From a checkpoint of a small transformer trained on Wikipedia.
Size: width 128, MLP 704 SwiGLU, vocabulary 2366, 3.18M parameters.
Architecture: rotary positions, biases on query, key and value.
Training: a variant of Adam for these matrices, 6016 steps.
Each number is 500 + 40 x the weight over its row's rms, rounded and kept within 0 to 999. Layers, rows and columns count from 0. Numbers have three digits each. The size before them is the row's rms in percent of the matrix's.

# layer 5 MLP up, 704x128, rms 0.0805, rows 368-439, columns 64-127
093:542434450558525549513466460538542466499532485445552424475444492514516537572464568444490495523495447491498568415521524466496451529494575457540548485517468478506541504496486518449492509514440493
095:464470532529553515492467452522482492481506457391493456531536543517491523437440450525512501460444575396492487472492485443529497510530507506488444558518568583540514496442472553465565544546427486
087:497476503460470446580521475477496573558514536496482542521448497588438522473497475518444439523442432505462537530454518512549522498543526473444508505470509520495438434514496552520448460495484518
107:562510494518525477436496556467480497496492467472551544490476497434513513600560455509457544548503572427465561527518518460479514513462546440490417508494573508546576591520404509529548467491496569
090:461471470401444490566502477503456515539442553492541510603536526485446498571492564528508440483496559498437495550508505449442512542459555537576496492458488459429467498444477560468495535450461485
107:518471514449507557451528528484516567490481503505486502504488533451453487448538498502461521516581535467512482469545536459487527538452545516511544464499409482511532441455561449569541515519513469
097:430523507490440542506485499474492496521531479541529460578503488534408415511477456499450500535492418538511525468561437529506509480521489453545430567451511490467460508443539536555498552579489443
093:504515504512431493590386546510481505532536543497516485506500467469495521456488536445527506505508513525466460476535451532562541534449559488384513524417535505510482473611488506521430443492514497
099:540509499517423530451532521541530447420462539462497474516513542550523545538453527516519535482537468398489505529509499504437566556508515511482510501540510539500484499489512505537511504509576500
089:496489512500510484541494575480487465511506545450467379483487504423492596446527534483553538538451505470586421458511522498512403549549427505508511558464527514473452516484510410459579481476472555
099:551474437568520507461525463557521492525587505440531500517431445457496438529487521458488453528570514535518510415495538522461430514544496497476431489526532513521526400498513540483586526492550494
106:481536520482504484500529553469535446534465446528504536507544561608526551519529519525489549480527542499541456566529498451596459510512484509426552475480559507431492567546402523537484503477551490
103:473467508396433518458461444432519527526519518554491503495497523521374568491481475433475478494487455519522506470522528503410482532532450464482468376502501490437533447517464446509550456452488579
086:461473529496489509526500524467458538510473530597522452582528553513440538574523478504494467476571509475474454528481461471405519487483502538544489546457480538473517533473551580524484520491487509
099:502476505450436492497510532483465561408486487516557587523546437577487581517549387507554545476461447493516531448433465450478522464495464474432453462476473489507477490470541491492449497554461492
103:524500520507533491539519452455482504504503531465545530530495494535494495477509523508474483483508502585537560539548491495572472548542521527469523503463530547471547463481580481478489511500568465
094:498610504441500476491514401588474384489496453493515566487514501507492512509593427477506451451518474507477452523467441521497544449527470516509449516459501485481563497516504489502448513472525534
091:482542472439475611521545471511478537555514415420562539470472462512514443422475520443505514545479482558435471412464461462506468449456507451449507498512513514537525501474553470527543505519471460
099:430480493499456555479502474535466506523493479554505450477461506526500490572512421535515392438490473493394518521496466464493520501495531540567536541481461584512516545478475476465450523528533477
093:483492541463525475498522426535501524478447495489567465547474521472557428485484452524491527511542457476486484547417458440457460504571524525492523500583453502466570456489589468487486532491462534
111:460440553490514575511488602433510435524433486547543550544462450539480466539528489555433515472542495517468528480534479569547508531472499403446506527481483475498576555450550453451378466515581474
114:448539535483431541562486490538504575552486528524514475517464516541469516500528481587494457542541405444575489461549488535453531533485516468420522449364445422469479528550529590488474527497564556
100:484491511531501517504525436446504477511527509560455536521527492518451481439466507511504533517493452563501481425444447540599609527469388490512502554529416526481487449487523455499497429549515491
098:507545496473473529518487483528487499546420498541447533470515503479581450531501540568524456505575600472418431469511526418577546544484535487444470442523532534524467504498426467462546520579467477
104:555474493505523536501539527539509509540509498470547569512555596504469453545479497554439438478454561450535515519530457517551466475512465544487470487452518517581569480476503531490444502541472467
095:441475504444461538455515513494478544527512436468524486567481463429466509492451525538487510584517500489501499501557513490489496575523476525494398542517502512462518464543536483503507462537513568
099:506447529383566432535560517440474488544546530520449541528451536529459510457452529524564486561465519549577443448470554453474507519508483503521513532521461472535515483462547520481507520484451478
088:536462506526480503477540486508530507540589597487481471487428475520388499487499543463479562576500507481505527450438492569495546536502486494470501505510576507517561488423510522489504462565449517
102:481563470440503439467437448506546512501530544549510521494473465522502465582520486448574477470548507501468455476449505489454454527471566443426541491503498445377457392512528522475497515474500488
100:471481504503485513560405517528550490596490519499497492591530562401543515518591528497544489496512472493476452588563449511570429486503433531448509462419471467547537506532454493513530494494481513
091:535488459577549454528506468468548512527489420526436475444457474527534454510517466467513470510442484568571566545546526501478510519524441500627516481511511455520453496553520508559508502522525502
094:521564472477496559473517489603518438466480490600534499505495491535562478491434485466489473446481475530455502545472458517460502510561421508510501553482394536559479507505548485507478515538558374
098:497494524542523536441543532535457550466490476478488457549509520415525445488460466534528431470516570464507567451472521500459572469480568497544490511558491490491484546514511540561539494528449564
091:492524539505544454516530527446428542471467493512437485544472495511441563539486517511539477487527501531509489471593561539479536510500494478490527563530591490548494456505565519509462528446586521
096:485479503547470468475451560489497463528496466540513472470488429590440529478496519549551563501512507537510436492440493471497467483503450545433448559490515493539528462560463498547537490528521455
102:506502518541441519416516452573447597528600519450493501515549557506521582513509500528442476565513527421482501511514463510506474467475486521485536476481500514523591551541498447589474503509480520
109:481482473513577495542573540475450471436528567578496547493501432533473511513457462514506541519434434538498515429506497527498529521467450546434520479548494493505469490512504504449525440511491476
096:502511501562502471547473506498505491479521484455490483529490503510509464429517578438439545523481517544581515498480472437488409510506472506405471501463447563589436511493517494535518510455498548
096:474488450513556491516485486461481506432468519472535517550488573498504491515482395560483537449483470475496530505546480529505440565535512524501468536516537588556496544520488488408508486429446498
093:459472506497449532540406497592530499472494485514519429510509551483525473552465590478560478513563441555501527555418374542502445518447563530460527451495564441416525466533505484526461495481434545
113:474493558477440510436491514495519498505570493531536491513518535483463494469513462515515489476497559471389463500499524456480493526481528433559431506533538537489474496426438408534459481517515544
098:547530503504484428502501396490496486431480414479542438564504498513475486450487443558479471501574484513504536474458497524529521492482550451581460496469543539487538437512524536473451547469539559
100:515467530527581511494483445495530388491499494583438490493495429495433504479510503517528506469511485508514495493510465514527528499480452488476581500537508474491555526444492466512501500590488503
100:505534520463540518468532532436455562471488499448520507550527500513523469389456469486497561496457503526474530561449530395457504474466490508526492446496487540515477476567509459491428416547491469
096:527488499505559509481523480462541496503465502433550437500550507457606504433492505523530503481470510504526486488483565454476451509487467407571464491496460486498504412510603480452474525448524490
092:514453466475565543524532513528488573497523532525590472533418458520539507557475516488468469531475524478457586566520440483533537553480496547465498449497522550508477471487508533450557455535560521
096:473445504469506525500539490499500554608530416532527486533456493483446471518434482580520509531541503428562430503491486493498504542473384467554530483508470586497537468475548514493457514551553564
097:444549463472500514586506572481536528558572487493508577508418496577515487445522492480583521490474490530453491540459441534513509509555515451486482497463504496519508465511485478469435492531492536
083:451565481554507501434559442506454561490475453498555505547391441486517442501505432408507493538539506620459481471526465603468494496416467460557503545473490493501501535476558517482507477434482576
094:504539487611541499455532473506514449465541511500524477550548496447494494457533439509496507566485546540500451484457443494526448558500439525428469476587527563545466545491490421525501521606473513
102:525493499506536521514487463442540479497495506505528525493498455545510481497576477441525512465448492525470444522437556515514455518490542567549510514505497396438532475511494565501480482539441471
099:547523513464503562475480527556500530425501454560491527549541527443483459519432448478535556478547531509546543535537455483504515460460563475447498465545625608493497546451529500445512549507438453
104:555495485521486511571526483458516471531468535553482566502504511504403444508523487600506511404448468516507547439507525523521454524524514565455548494530535467550550501552501521489476447506505476
103:466552536500509511545487514454511483502460477538503535518482468435431409546530515493521501521520563455504514504485471564455484523534511580467463503414518499509418494499574576409530446524491535
101:479474512539421442421459505486543470542478463505488443545483535516524503450523564499470485540481424527549447462485481454476525524533483500529562507530521489546562563404435489541444526470501494
098:486565543432522431477561508497475481519490494521467557430425484543471465438557560570522512491548537531574461535504515500543525444453590520520558473544495421451448467489494512539493541455556513
096:537549577520560471479468492529550504556442524511530505521453484489491382472579570440515497470513578455537476465499521509475479430494492475456535513466496513566537482499479484507484620436462581
102:440489524464456568478469453467486494582428514475557535493535503474520442491432435440517543454460515543515493591483552547416454488538469503459555518467486552529503530467510489526546533482456478
110:500502510492509511487441546560542533498463494464494562466447467496508556467525487550535529556515483543498477440478468480504457583367515483499493494485485476490476427479530525513513478458480512
105:524489507453456538550545419483516523478524468533437484476475503485437499484593438486482543473482506493473532478503530546512578514583488530531521497532464498552497527509602477444513489502505566
103:491508566553492501531510531554428519528448495520494471536526537530504461484504500477462514494472530489511500586543443573474496494503470535481504600454458523464531562542562485507475519519486484
100:470455543531453531493508505423485421537535546513546499493507514506477487506531488514534608494499545526539474504501465411563555522544505467600568569476461523461474507550501449493459563569462542
098:435456476464493434515543450466513549503480508519457595496495405516475538560453519506549507487573472568501439483496471465552513548485505492479511532480472493462545467426532544494473469487499500
091:487520516429454524518490475524439449487478464493470531491585459486485511551520410512511496540502516496430509570492445510463526453509486540516440479563476586473496504414529525551480532583542513
099:527546476455490527450522492483481502471514517481494544471510524489505546488442465492521521460432588429485480480446474450537563487498451571493553512518611504474485487509520498464492499550490430
101:460509552422541488503524527454481499459453537521442506493532493503448593573437524508475506448460520479524504544528536457539511433462483500558511503502538466537537503400465518521478450436458516
101:459483519440546529505472467408498487473479547511555532493542536525447462530464497521402532455434524528497544582490550559525491537535504531428466485461466504515430551559553448501499529562583389
103:485489453498492477521514414518507477538509438451497450517431480451460412520550554505500509505485542494546378507592523458496447526493541500564443514557532471537552527497522496467506547555470533
104:499569489524535470556478488508493466502438477537486529470447513433493546481512516558445517471522470588478476526566497573569478511451552545459501489465527504483515459465463493475497530530468524
100:537524490460472497535496532409549504500520498446541494455483525496447564495512428492541461479577427484456498535451452485485408479571560468500412486443463484511468585492578502510555558533446560
110:445434502563482445522561480493492504545571486583530513511492510449458411500495508478503560518451508506510486500466526543501520545493537431588477549470502500515488491536543548515517524548516532
106:535525514488495478511493587512579479485561481418524565518574534432504475570526518484513468591478510479506520509588441501504500473473540502468545449522472474501445522452492452496586526565449553
# layer 5 MLP down (transposed), 704x128, rms 0.104, rows 368-438, columns 64-127
093:507550498511489538473516536452533489493499491573481585469509450508524522416512473580558514544492570506522484526541471502507461438515461476498538530463506495457495535523573497552528478487573426
098:409468530503510482513498502563443509490473547418518537515418484501459568554489524458478452500496540555550530472448501483510496522514470438484435466530477495450474489534484607524482513497425509
084:520464511511520534446532506426514508476480469475482511471542468491497511508479489480507468559508483565385434495508522565488519431505527559561392483568566465429473503446528426464515499505606481
110:448492517490485539533479551502505425499557523472506452509467495464444472497474515429421513442480478516531520536589505513460505493572459558511476540506536447464518496468502460458555563465556558
091:448530485432481444444518560419456437454466503527459545442515443473524479494532509506576552561519508508425480503528514519476413425451518563519492440472515552457450511488516493610481490524532464
107:592470514538484553456584554528606462469507500506436477453495490430507495513571507478489481393503442500512537491565551505413505478511540493484578496501589548531482393470522504527487506530507545
100:492491517532531493569519470482495556481471555508557525527546459493457504519512489489564600541510512477452486484438545465483563479562490499536507468488554513495474568515503490465535549458431507
097:436499458461466520511596543454471516470535448475478534523475523450503468507533459449447529603465500525470473563559530483522516423507457531544505503506507499486522488551457545468528542560538483
100:426538553553546522477518498495453494570511479544470522536452525469464494499518460424477461541508456549426509435433500485513454448433453528484462522500468472436497570545441487510519577481494479
091:497526494562489595506470513466551468518526564502550507560531508567448477475529534491459551486460493495653539488437547521492543550499576455482541468528426468595475487578572520490519504445497509
097:560494452519440517473562485485593491475533464551451451457510439479548511449461528610586481546467484569484468501563473516528478455528416482505492511496501569521533517500454520512507506457562512
107:462479575491509461529494529490363499535460514522476463490515514506471507526507548522495466472448409501533506458402528535555517475507454529527526459534541551530475546489430515481445499467456532
103:492488483538469472500473494543533492595530498525450532505507513521590484511480480485498501509463429514453469391524488509430481485446565562521494524560482433569498474434541526473542521506464481
090:515485474538477409435438562498546494525551569470488503528464511514466475533533505519460447504510498504510517453482483457531512516548590439507493527494435458511557466540479549451496443494480538
101:614455522457464482547538484500518508501532464479480465545416512530438485492565533510458536518468513541540491454567523501561486557501483505547477436398466574442511536548508577554488479514445522
105:493541507520532516568479507502558433570402527450518515492488505479502497456527508552564477444556461501439453486442474494485492542500497449491489534434502479513519513424506398510455541549526549
094:437450597468502372530464553529518615522455502494541444513494464575479480512558522510533486459523501448458481497471526414510516513497487537526509487567549547551523448447513481524518478523533527
095:508488532511454474508473483445462547492415492513496459590500499471571505498469572523534541605532388497456450493565510495533535450537421505464550485517499503471469486496486487536569536483494499
097:441501530552453516476491478455517571511484578475466460444549552530474497463526484531573514450554557490481474513504509576530448504511570591507498500526467488429403540475444512501481525481467507
088:485474496468526532464499556485456479476601472454472486555475482476519510513545480495457444469499575535521575507535512444452496521509523481498527536501469397568452515523514433474553533521574497
111:477512511455498488495420500515499556420456519587555450535551519508426525396484503544512546511527476526526493535444518442550513526570536423452577494544451450513530436540502507535426556527468459
105:420536591561542562514500556531552486472444532469558529546496535528519496516491492492449554565558503529469520485524535523442459480522432454500546488512453459436569490528483504494535469520522494
094:508509542547501549507410482466495565441509537415522527450451557542573528466444563525458548528465480516493445446455535519501515511610432443552458521485511473482573504458446515497555477530518572
099:475515503488567485527511479506478457489487457545475542456430462452515452431563448506501457460521546512521483498445475451486376511587481438464566498520473548515480477518488500521431533519443513
100:555464520530504489473503495521492446469442521486519494482532545561538472516540539552484482473449511463549557532457553508583486463458441568500490504464441594465498495472546525480584494470443400
098:483484505435540464574550474513441518461406487487500491500488459542522510473471470489488422558541533452542437511457487506481536516492535483515523550519489419521499427510493473438562525538529586
103:448463490508482555516510401471493466453578522457473596500568509518420456428467507539549546518478507506476399562550445501512510507530509526503481460500568553470437554511481468455446459458490533
087:552554544442514560519524367471625508508525497418479508520448466481435530560460472456426497463543485439526525420493514483457571470551519497533501498509485483486552491517547552434525480536478539
107:527511500541432485509543540468470449476517521466479529456477512443489494524484485606492483478500466462548515450550482511543531438527517593491535601496419481602475509461455454545489537505523475
098:486514479473504473467476471532462525493588479511543469509512456462450509453549517472507566557452487508551481530483509479551548520516479566483463498459516480437486507534483445482428482535524495
087:518475560497438515580451524494617470451486510498488579502511531486480585516538427470583523538535532568404470482521550520482451510508493469489505531514540550418506494484455515526496532519546522
097:461490419528485523545508502516438493504474547502562545505566485451501508434518496485528532488423500494479467480519511522518479542477510471584417640534571478473515517447476451483569551549501458
101:468487463485544530551506483508518426524493489536469523477512477497502465457574489432523467525548570418543509494560452425460474518513504573452445496493511514480544516571527477526440526541506540
093:563500453541504527487519483466466520540531517551619522495525523396503508430428571526481515554517475514552567533423493509463523501496484461532493489521472480552504533502502481493520457496453421
096:478456480488483511509496520430439418577486496470521453452487456481409551472552505480484500489506451491541523503506382505569494470547553443536538439473544500499469429539515497487508510497424503
102:584389521522510530482504498504533507540487530379457514480490432507501475529494451519508472438525487512500514515480514503454518474516506482559520449531563467424531496443525560496605527450463461
112:514521501490494541515498522536470519508435475515561471486529502525574535507473486547488508471572504554501481480528476466534539560524500484455571488582442440567467380489509483473506491533485434
100:461475603541499473494533516521479574498517545424483445440448531531501438559521592458462533497471516497502499495523518549434459500545472474503462476554352462472504544505506524471478560487511539
092:455423549586461525438539539542503504568490494438534421476449491478434537491449521494423453481441533564420531475527499521457435463553554536475508503563474450462457531472537498505489539463458491
095:552505514466453508477587546595553448436550486458546452510416542575498481540546517545491476537487493494496520510454539477539481476493559485529503518499501547490521506519495545488490509480457463
106:595501523474531467539496480590557495509513459495474453505542523515554522480451474553542501491509515504469458471483488462482556460495489516492489448492483438507466523489585506527517491456473499
098:499505435482473522562510469563463436446471492545476467544547517542480407487452493431527575429448473570516511488481520482558553497483525479547482514541543542473517576505478466544512448515539471
098:521493523470460480419486435540527487519508511451515470518511408424539533501478467493547515494552557464429493534558534490586506504496516523464453490526553457519542532523509458521528492502415468
103:616529401462495518484511534485492517536427539495517494517478496526450486484589499471459520492520517459492529509471475440512540529513519477559511567480536463553447483583466437546516535496460548
096:542490455532501568479506553550528527464525488494472520539501510440521544491551541533453519478483450525489489442552534444447513508457558452573409496466485555477581561489523444494495473517494527
094:494515504460519503506531480497423557483462439503480464513483446462553482446465449549533481553548523538462457519539485437490515455396473524595467515494525541492456467465498521525499448481515495
095:518540441539535556429458524511521448485482489468506482434500522440440457451475486529554509462459489465480455593518550533463529501435493523465423498505543534489514496428539486511432472481577481
103:598530428496521492505455466466562412474498495543469454484417484489495452460550534487490514508480484519501530420494490485459492511530547461443455461504510489498489438486523517482467521444521495
084:474478545497487462568549397539459488492541466518539539531527498513486477490518571473520495529505561550502503475536417483512500527557488529414465478557470429523527457552476527522519496477486531
090:458557517569522517441453473500520515524457557486512504513377494531518400549522534486471520436502388475608561517466519513476542505576535543450472471464482534516498432476470491547507500469479495
105:580501389464486492506420482553509464503488463442542505445454515543443538516548503527445486540490477515477540433510515497502535578457512462491562492536429482565523529520535506481498453475530522
096:538464515562517542553532560469582504525428507496500457499497512520465562444492549498491508518483494402449501450448546542482477541503444483551519550447513477554429492562508456506541499485562507
102:460469502537463493407390521504603553431520485531572525532492517460509451477512495543475493502488476584594465505592527535503476491451542494559486540545471480478503520543505481452515512505525530
104:439504531566536494456521531549466558527494530531565482525499568473502494503481486416483469546509513497563597488481526530461525461474517493441454521521501496503481493498497514477467466472460553
103:447486551503489528475437431483503483480452465532530504480470498486543490527482445456504451510486549577539515418464440474515486531517608464493569559548487438484520450486438453532478440423504488
096:519484508396498440495515463473520433501483449421512494527427520510467605517529504516481500577497536540489478509545451481505477510489507530569512423430476500573544550554505492494465521536496462
103:442504541496503496501494454483402439503536486471590458488501474461485530538572584488585500479477481514518587463531516509533469491494502531509410584499461510559484536500545467453467553498453472
106:549502508509479529454582488555504562483481517460562589519549533495530510503457426590517498461517530524557549518508481479634526548497496485512489587494466456568442478512430454469564481524516480
106:501535456501521513556529553493456528508504534468493446531426520487567493500478477481536411508487499484471495533600483516532506516482406473525520585524448479464504468489445491516491581573482507
108:418474554447522526557496545465528512447426474581500577502464539462483551512458528471483513407525508504521530448430500429497498548582544447479508497522503560604545424538556472533504468526497455
105:506516455547446541495589513479450495404528434527522471489520496510492440566482547502453448485502504469618571536531531491459433516484430536433542472515455463510530449429498551393469540519457462
101:434500539465490529439484566510458486478450504529483547508529513499569549550521475510469470515464480544471517551540447483478537471480443474521584507549511494519478508480437542571502502596527491
099:430503470460562452465491477508456479513510526507523472546528485517562562509405434490435547529539505530563526566505510493516537518504553526449539530504551505516498503510419459509477556519503475
090:550530521530460447519491516538575513510530553499540487578494509578565514498497530549437540491483546424521498458499496472573441536490467465518531547480463442620546486542468521519509551503496443
103:443510437472543500451566557464450554450459519511487469474515537470527495485475465421402483496465539494474501454399528449485492517456463450499507526483516487440472502482593437470451502527529474
099:476475493494453445513470516464501551472455542414567450481521580521516474512509499421469490460569541493505434496468475571524479548483526472482497451475468438552504559531455433582514491513512501
099:385473497507488466515506519554381517454449540554472495489483576484495444468489498548456511483492475471455485534503502537473485506475499566491456471484534493413486503462464502587486464527409565
104:499577454498512507452516531535495468556442557529492475525588497510533499559482490509432483534528436435594469477509443450453552450578406513445543447480508520470501534483499574488488552515510561
105:489527554432495559604457532478524469486490469524580506475437524532526530551475483422430480568513511519498533463520505494545431502561446492493516479558549520532522448466464461524538456539516532
105:544468477551479487441466488482532541543421500520491461533535479530445537516572560599491503517464499451499463448501497488476488484493426512541515436493475471538495486542483567519460562513496468
110:522510570546493501442452505446528501489501494455474513527444447535528452473565578473548542441515500540457516453447461475501462450509472446459560410461531492434497539517427410472481525526453523
# layer 5 MLP gate, 704x128, rms 0.091, rows 369-439, columns 64-127
089:436470532503575517463502535549473551548454450474477416519444559490510491515441419547485415491479500527418452520526558435517456532443527531513506506561490501525486525460506492485457504612467498
077:519451529510530459561550572410497520475504492508502476506494447493493444491551484496498450565560475543535572519538454519512554572551472560510522428448456472428437444460529456489572533506535487
107:580496471557516428479530469462469531501423525558512578449491492515533487480498484541516488510473550431513497470441516527596516560468528527478468455534516524427515489541506493500530457565477524
080:601480456457565527515463512513502477445441524507506570507503481512540530554528562534447467513445474451469513432435531496472567522510521470489459428540407531573484497425471474493475512493519499
116:513512458563467529549488539515511462508500475533472457524554531517513528538463524533514524439515508529523512509521598565572457535494525492460465522439541474438489591567522485483434506566554514
092:551410501541585498511503516440506556464527529528514507517457432466531482479513432520512471491494453454476621505518565512453466546493477496505524491558378474427518517464476538482442434489581478
093:546460483493530512463523500467496485492525542588471543561478512500439484485444555606436471382511577445509503497501519455572535502550560509462522450524498459504497467521510511540528525463485461
105:491479491543478536562473557476493518528540485456528476537488539473535507485484510515483505512469535501489430482500563480568448466516520518501500488474487453515458488605449506522583489560503541
075:492467438426445483512523502553541548557395466587549430457441516464474481509500524471489456502506499522500479571528469494489517449416486525550459435511485508503466570537485513489480583520496521
083:481568589486487550469465513477436603544452535457540497559439587472499527482464491544485514498501506491465552569437556548478403571566465532518474496515495503489455466515541503540481443539500500
117:515517485505472482546500531459520506507430471527466462482513527460527552468489504571435537438505505553554508522506563436547469500521507520447506498509500570439510528576487546567535537451605472
107:475473511450562439517496523498493551558513497484430515542421506532537426432485499527466411463536538465500491471526630423452469503468513473486544418422571512470515487479494597518537531445519445
090:500585533570457547455502488528502483520500565510403515534417560522499527435496493538572491483516495545548519486425499532503473582541437479494483548453565476496524485503540517604491447508521500
098:464531477479541570496439538550498468497591469503473505529471486521576512506500488394487446476422454499457441489542530469475460530563498504539472503528534434538477506518473534458629529549498496
130:524534466492553538505514509536462490540449506514486468473461517531453464527453474519482517536506490512467421439477579516477496494463526500519534467516575481470534484477502530514490483517549530
091:484532476524475541515520531554491481572569562453544498492479554528495454564462541482363429445505509501502521614461521449551458465535560441560565569456554556525464489511482464539505480479496485
088:501525453425532421479532439443544555459491432518542509553534568527562526423555462518499512525509491449500552551436499473442453460483449471575474461562432434494501513496536491520520492424450512
115:567545492504504494484555484484560453565532504455494522534504546502567500437513434520469528535479499476492470569497526542453438534532503496468525496445501539468470519450495499581541477584585518
092:491468499510470440480510515496457488525511586519424530521479534499481455513434527605401513477495505509529470492466534438465519545532538446478515455452491473492536499556484529530465455522569502
117:524549499517561489546535547524498561564501545503500527546484478493555445463461398479480494509530567479560433509494496505518467452553500555441467453478638505492490509554500475507484556514498463
108:522503483530486454456557565430516550538560510431490532492469486428534552488488521524527519468425538461496533397520560513492410535525490488518504489471536473477521600550530590521524513494417496
104:525505439517567460505572508470509490499523598470505509456560510473480431487500541557475543512558520537444490516540523457530464455545472527560503467503457427582459479521518475516477441504446481
097:528487479519530587506474505520484500478455479433420541512576470501543527571414526502438489435515563490492481516557505530547494469444493465474486490472538552449496594455474533524514521553505425
115:516443473433497492506521515451495569497517518507548478485537537536524511484491441510472453480460484463498463488521422514523478486576423596459448504487496510526533494540514537498525472538532394
089:539520461503529530547465486509522463483521578540463528493482485537553491482509528472415495559469524510463521427503591527477455548526597546461473459553473405529515435474476507497556505426480440
091:512542476448505495560489461531569537485520485441507516491501472489393543487505532478465527473452513519469519448480466539551505529525529442531527494521507463460448489445581500486508435509472561
093:530508439461502445500430505423504449495439518477540511521533495456566565452464481597471502436474527458507432446561462507486454493566534519530550457484531488505487490528486520554512519426508534
111:484489547484507474629516477563524492555517466460550463482530473478515606451448456503475562530498443558542454436471492532529515485597548503461441526500588461442466538520540469465482485525485499
109:519520470504492548475478501502558537571440529527495561502479574512445415530496472516478445501609484495519480544389539498516512467520481450525511456467494503510517571418495484505538457483491439
081:472457507448575533445466505529429563490521477527497404506482549492450525444427504551532542490495508466498510543410493587535456491480483517393556549488510532500604531564531496533484434457439531
093:542505485473517503501500515543532534522509494497477450546519555555505437524510481444496459563605601574510495529511505459544439397541512527491528444553567517435580474539531483507430542466536471
103:524597456442460429434584518452565475522499514518508523524527461527521516489488473512468545537552514438488495586557511476521518491490497410495452494459529460450534576476502542485524496547531497
089:492482457523451510488494540475518561549500385471547474541535560490470453515454529516501423532512549434464470460460531479461439504511574522526469443541510466550541499513468521560530517485430524
091:550434440473459528508447516530465525451404421447532488510483487513474526463485488520523578510438476498448406501488387568490529480543507517530448475473522485492562531565506457520506518561452424
100:516433519567460512532516523505536475477468432498470460520458473534470431464478507489502533472512419548517521559537512527457470531499548496476480476537558480440530487538511557453514445464469500
110:572594482527510493494543466564563514480469522493509518466516592391561512556466458534486491525449434486521463521493491506533486541519533462524495469496490518439498522518594457510487501525453501
087:516476481457533519570479495519484520479538514535440487568450532436521514521454534518503511487518572571488454514535527429531473500482489539469475542554435500483414479464509523559496470503536603
099:536480507626505520485464473477550472542468459470477509471495502489496507439481445563453500473501463501521512540558474495442420480514562547533581520487444500459544452517570483519492438464476478
099:510555487446480469535512593498484505497528527490449524548568534515397483524533503431524544474538425510483524485440514521531482513492486491510489551466550468484445504452476491540504447511465483
117:514556480461472560428541520438557474538464574425493563480499457458472550483478532512504548452534480517494466501502589549504446527496519503443560443476586494478500501515563552456476474415455529
101:511614501483530496547458432513515494495484497545465489503474546510503554508518544524503529460471455566527496601482447511503497403597500467478553478458469541512541485506540545560462564460533527
096:496473501498525496473548494457491507514497461497482566488499563518445498464474518521471546466484571389490487577477485424551361516475421544552530472536549516536512540562470518414472470443512534
091:469489546436499572452494529590469532422466494478385545511503502450548533482531556570429517482478528501468494541538549447430477548497581514522531504505510541480492533498495533460465461488553396
110:547535461422502473521580539450491467512498500521455583530507472545489567456490414491506563454476494496490445495525491498513444550552470490485518535489484502459548477578524470504510473493548508
084:542491518563527528549494507515518527482544532507503491538497551416419498512486471564450476568505489505543511511512494534504501526498582421536484532493453504520499506471488456495438470480397443
092:575512491485533464508574496523502497508482550513527503452379471480476511461481463472470564487414432511490530476396506476485466543465509492536502530458419510494465471528474427507504448520504493
093:505513448475462527508446581520514462491521507455487543532518464524477531525451594468499494472523536439533493443512480390516515486510569439421559483496511499480497545468476503519470502487537505
082:484527517559483592456492453517456501555459497562508478516489472478481560454480520488436509492502541571537500576564562474537483477467444464499465533466438556504459537517507530526485510472561459
084:529530501489466532441515490485502491465489519514498545492423440450547455550508545538450529395491545489520549596492448490577561447473508491428526477519520496420418518477452507499455513490539542
115:541555487471482496457516507463546523497488468494413528500502540434552537481476508582447496508531523466463527504471520546482432479514517501486571522475468538428427494512468489612447511481489569
097:510551512485503511528458512415490459565466509478478473472554547501538505392549511584496504475474483435477508441526563480446461509606447456527534480442491509520495495592535494566467461438490440
116:553426478451525447488541487498596473520545496563517530471450488467513536420520524552481535490510478457524467444534547503498533494497580533530466468493498408412515519478502471451497423475551487
095:466490512560479486510542522503473499523523492488473429544408478497513456535498505500485514405524540479433483581585395496526426460521558515444518453515551561441490540457544485562492480521458580
108:561451497536462474432483546466525472477495490488473501557528534509573489482530479490502521522509460546482467530494471443496415471478487447548540464508513484483611540519470540549533532475463504
109:517506489569518496538532512432567504474442545420500452462510494455478511503511553477501600507547481532491480525478495562471480531543518495439533471448434503432527528575558516504519496527506500
089:565527566514498485502523547433538482527427487549464528540478556493467449471530510527421486452460608533527439547493535542497522477502434485496582504399499516514510485482498525499480524471556480
101:527513501448558553541510481568500498494562432524424486487472480481517513545467579376531443465527512564543539465524503445477512470513582454571509431562547495483497559468564506492490539528477442
109:545515451476528534466491508560481526450499474496525514498449508489505502490451458519522489571491508506492506417447505567541508552479515481532515484493442535467547493478502574517492481558566507
113:519458451499489453578602460505496525461507503487504409458534527492441503542473451475475485481437463485511532485518440452531489485484491540610531476537484467370566493528516521539533458526461488
095:540523531461527542445531547559495457518528455495447505525468543473403520475470561578506513495483523568556490476535577545483471467575500495525535478498510518504537504535509559475498453439502523
089:535525486438441543512455499509476507458467533555466549551515525545431574495530527504403491504460497552512534545514490599526474428466439478507524529537494515537523490458526538534518477482521456
109:513515458490497473485542508421561430478463442416507438464501500487487482531504491532518493494455507436508532454486533500503480535569528466579496432495447459485482579454571526478551489435515544
079:460515513490516478479500424554440481401561486501553507499480512430521529517461451407519492511458509529482517502509469524419432516567491479453473545502533517526536497498485558509511497524607512
106:490561462521545528518500478450525468504489469450514503549445524532507504499547512480452543454574578522398482541563483467477446538500512523470436499459509418423447521505471515439511502485455490
096:474535500523490497488441469442486531529563505479502429539448564533527459426459436531442558459468459437548519589447482507502512473499451498462533430545498526502516493538573535561501501509502512
103:459525496449469484523422563490489479480522506522473493537489500536464504524455483544480499531468551442503507525443512433535424463537429544563544535449443558495507547466539549578485508490539453
109:538537488525511507499587509492507533583445577470492550527527471470514462498456513463531444558477556433509558504468570533498419532484522529413479453521552568411505555543479495537485513479454455
107:497569477558511429517551466475505497463496515428500444562511499459510551497418426481471505421482554489494460461516472475538438459488419578525482538533485466477504553491485526460573502474442510
112:542517488521519549502534524495543444516440532495470422559528506559531504497516539559462453546535482502505530516544520513483511551526560453501511482472476453419498514437511523566402439493529547
111:547530504514523562533513521506477459536434508427512502501506569499484522468490522446493517448577541544530498498526482541442476464452516579509454543524499500415494520440504551529529448468489530
088:496469496483510598499440458518464551485440538547488475511493495511472472471538526445466501444485505496481530515488527464434513458510505524556423498498507496494573545443560505463497596407504395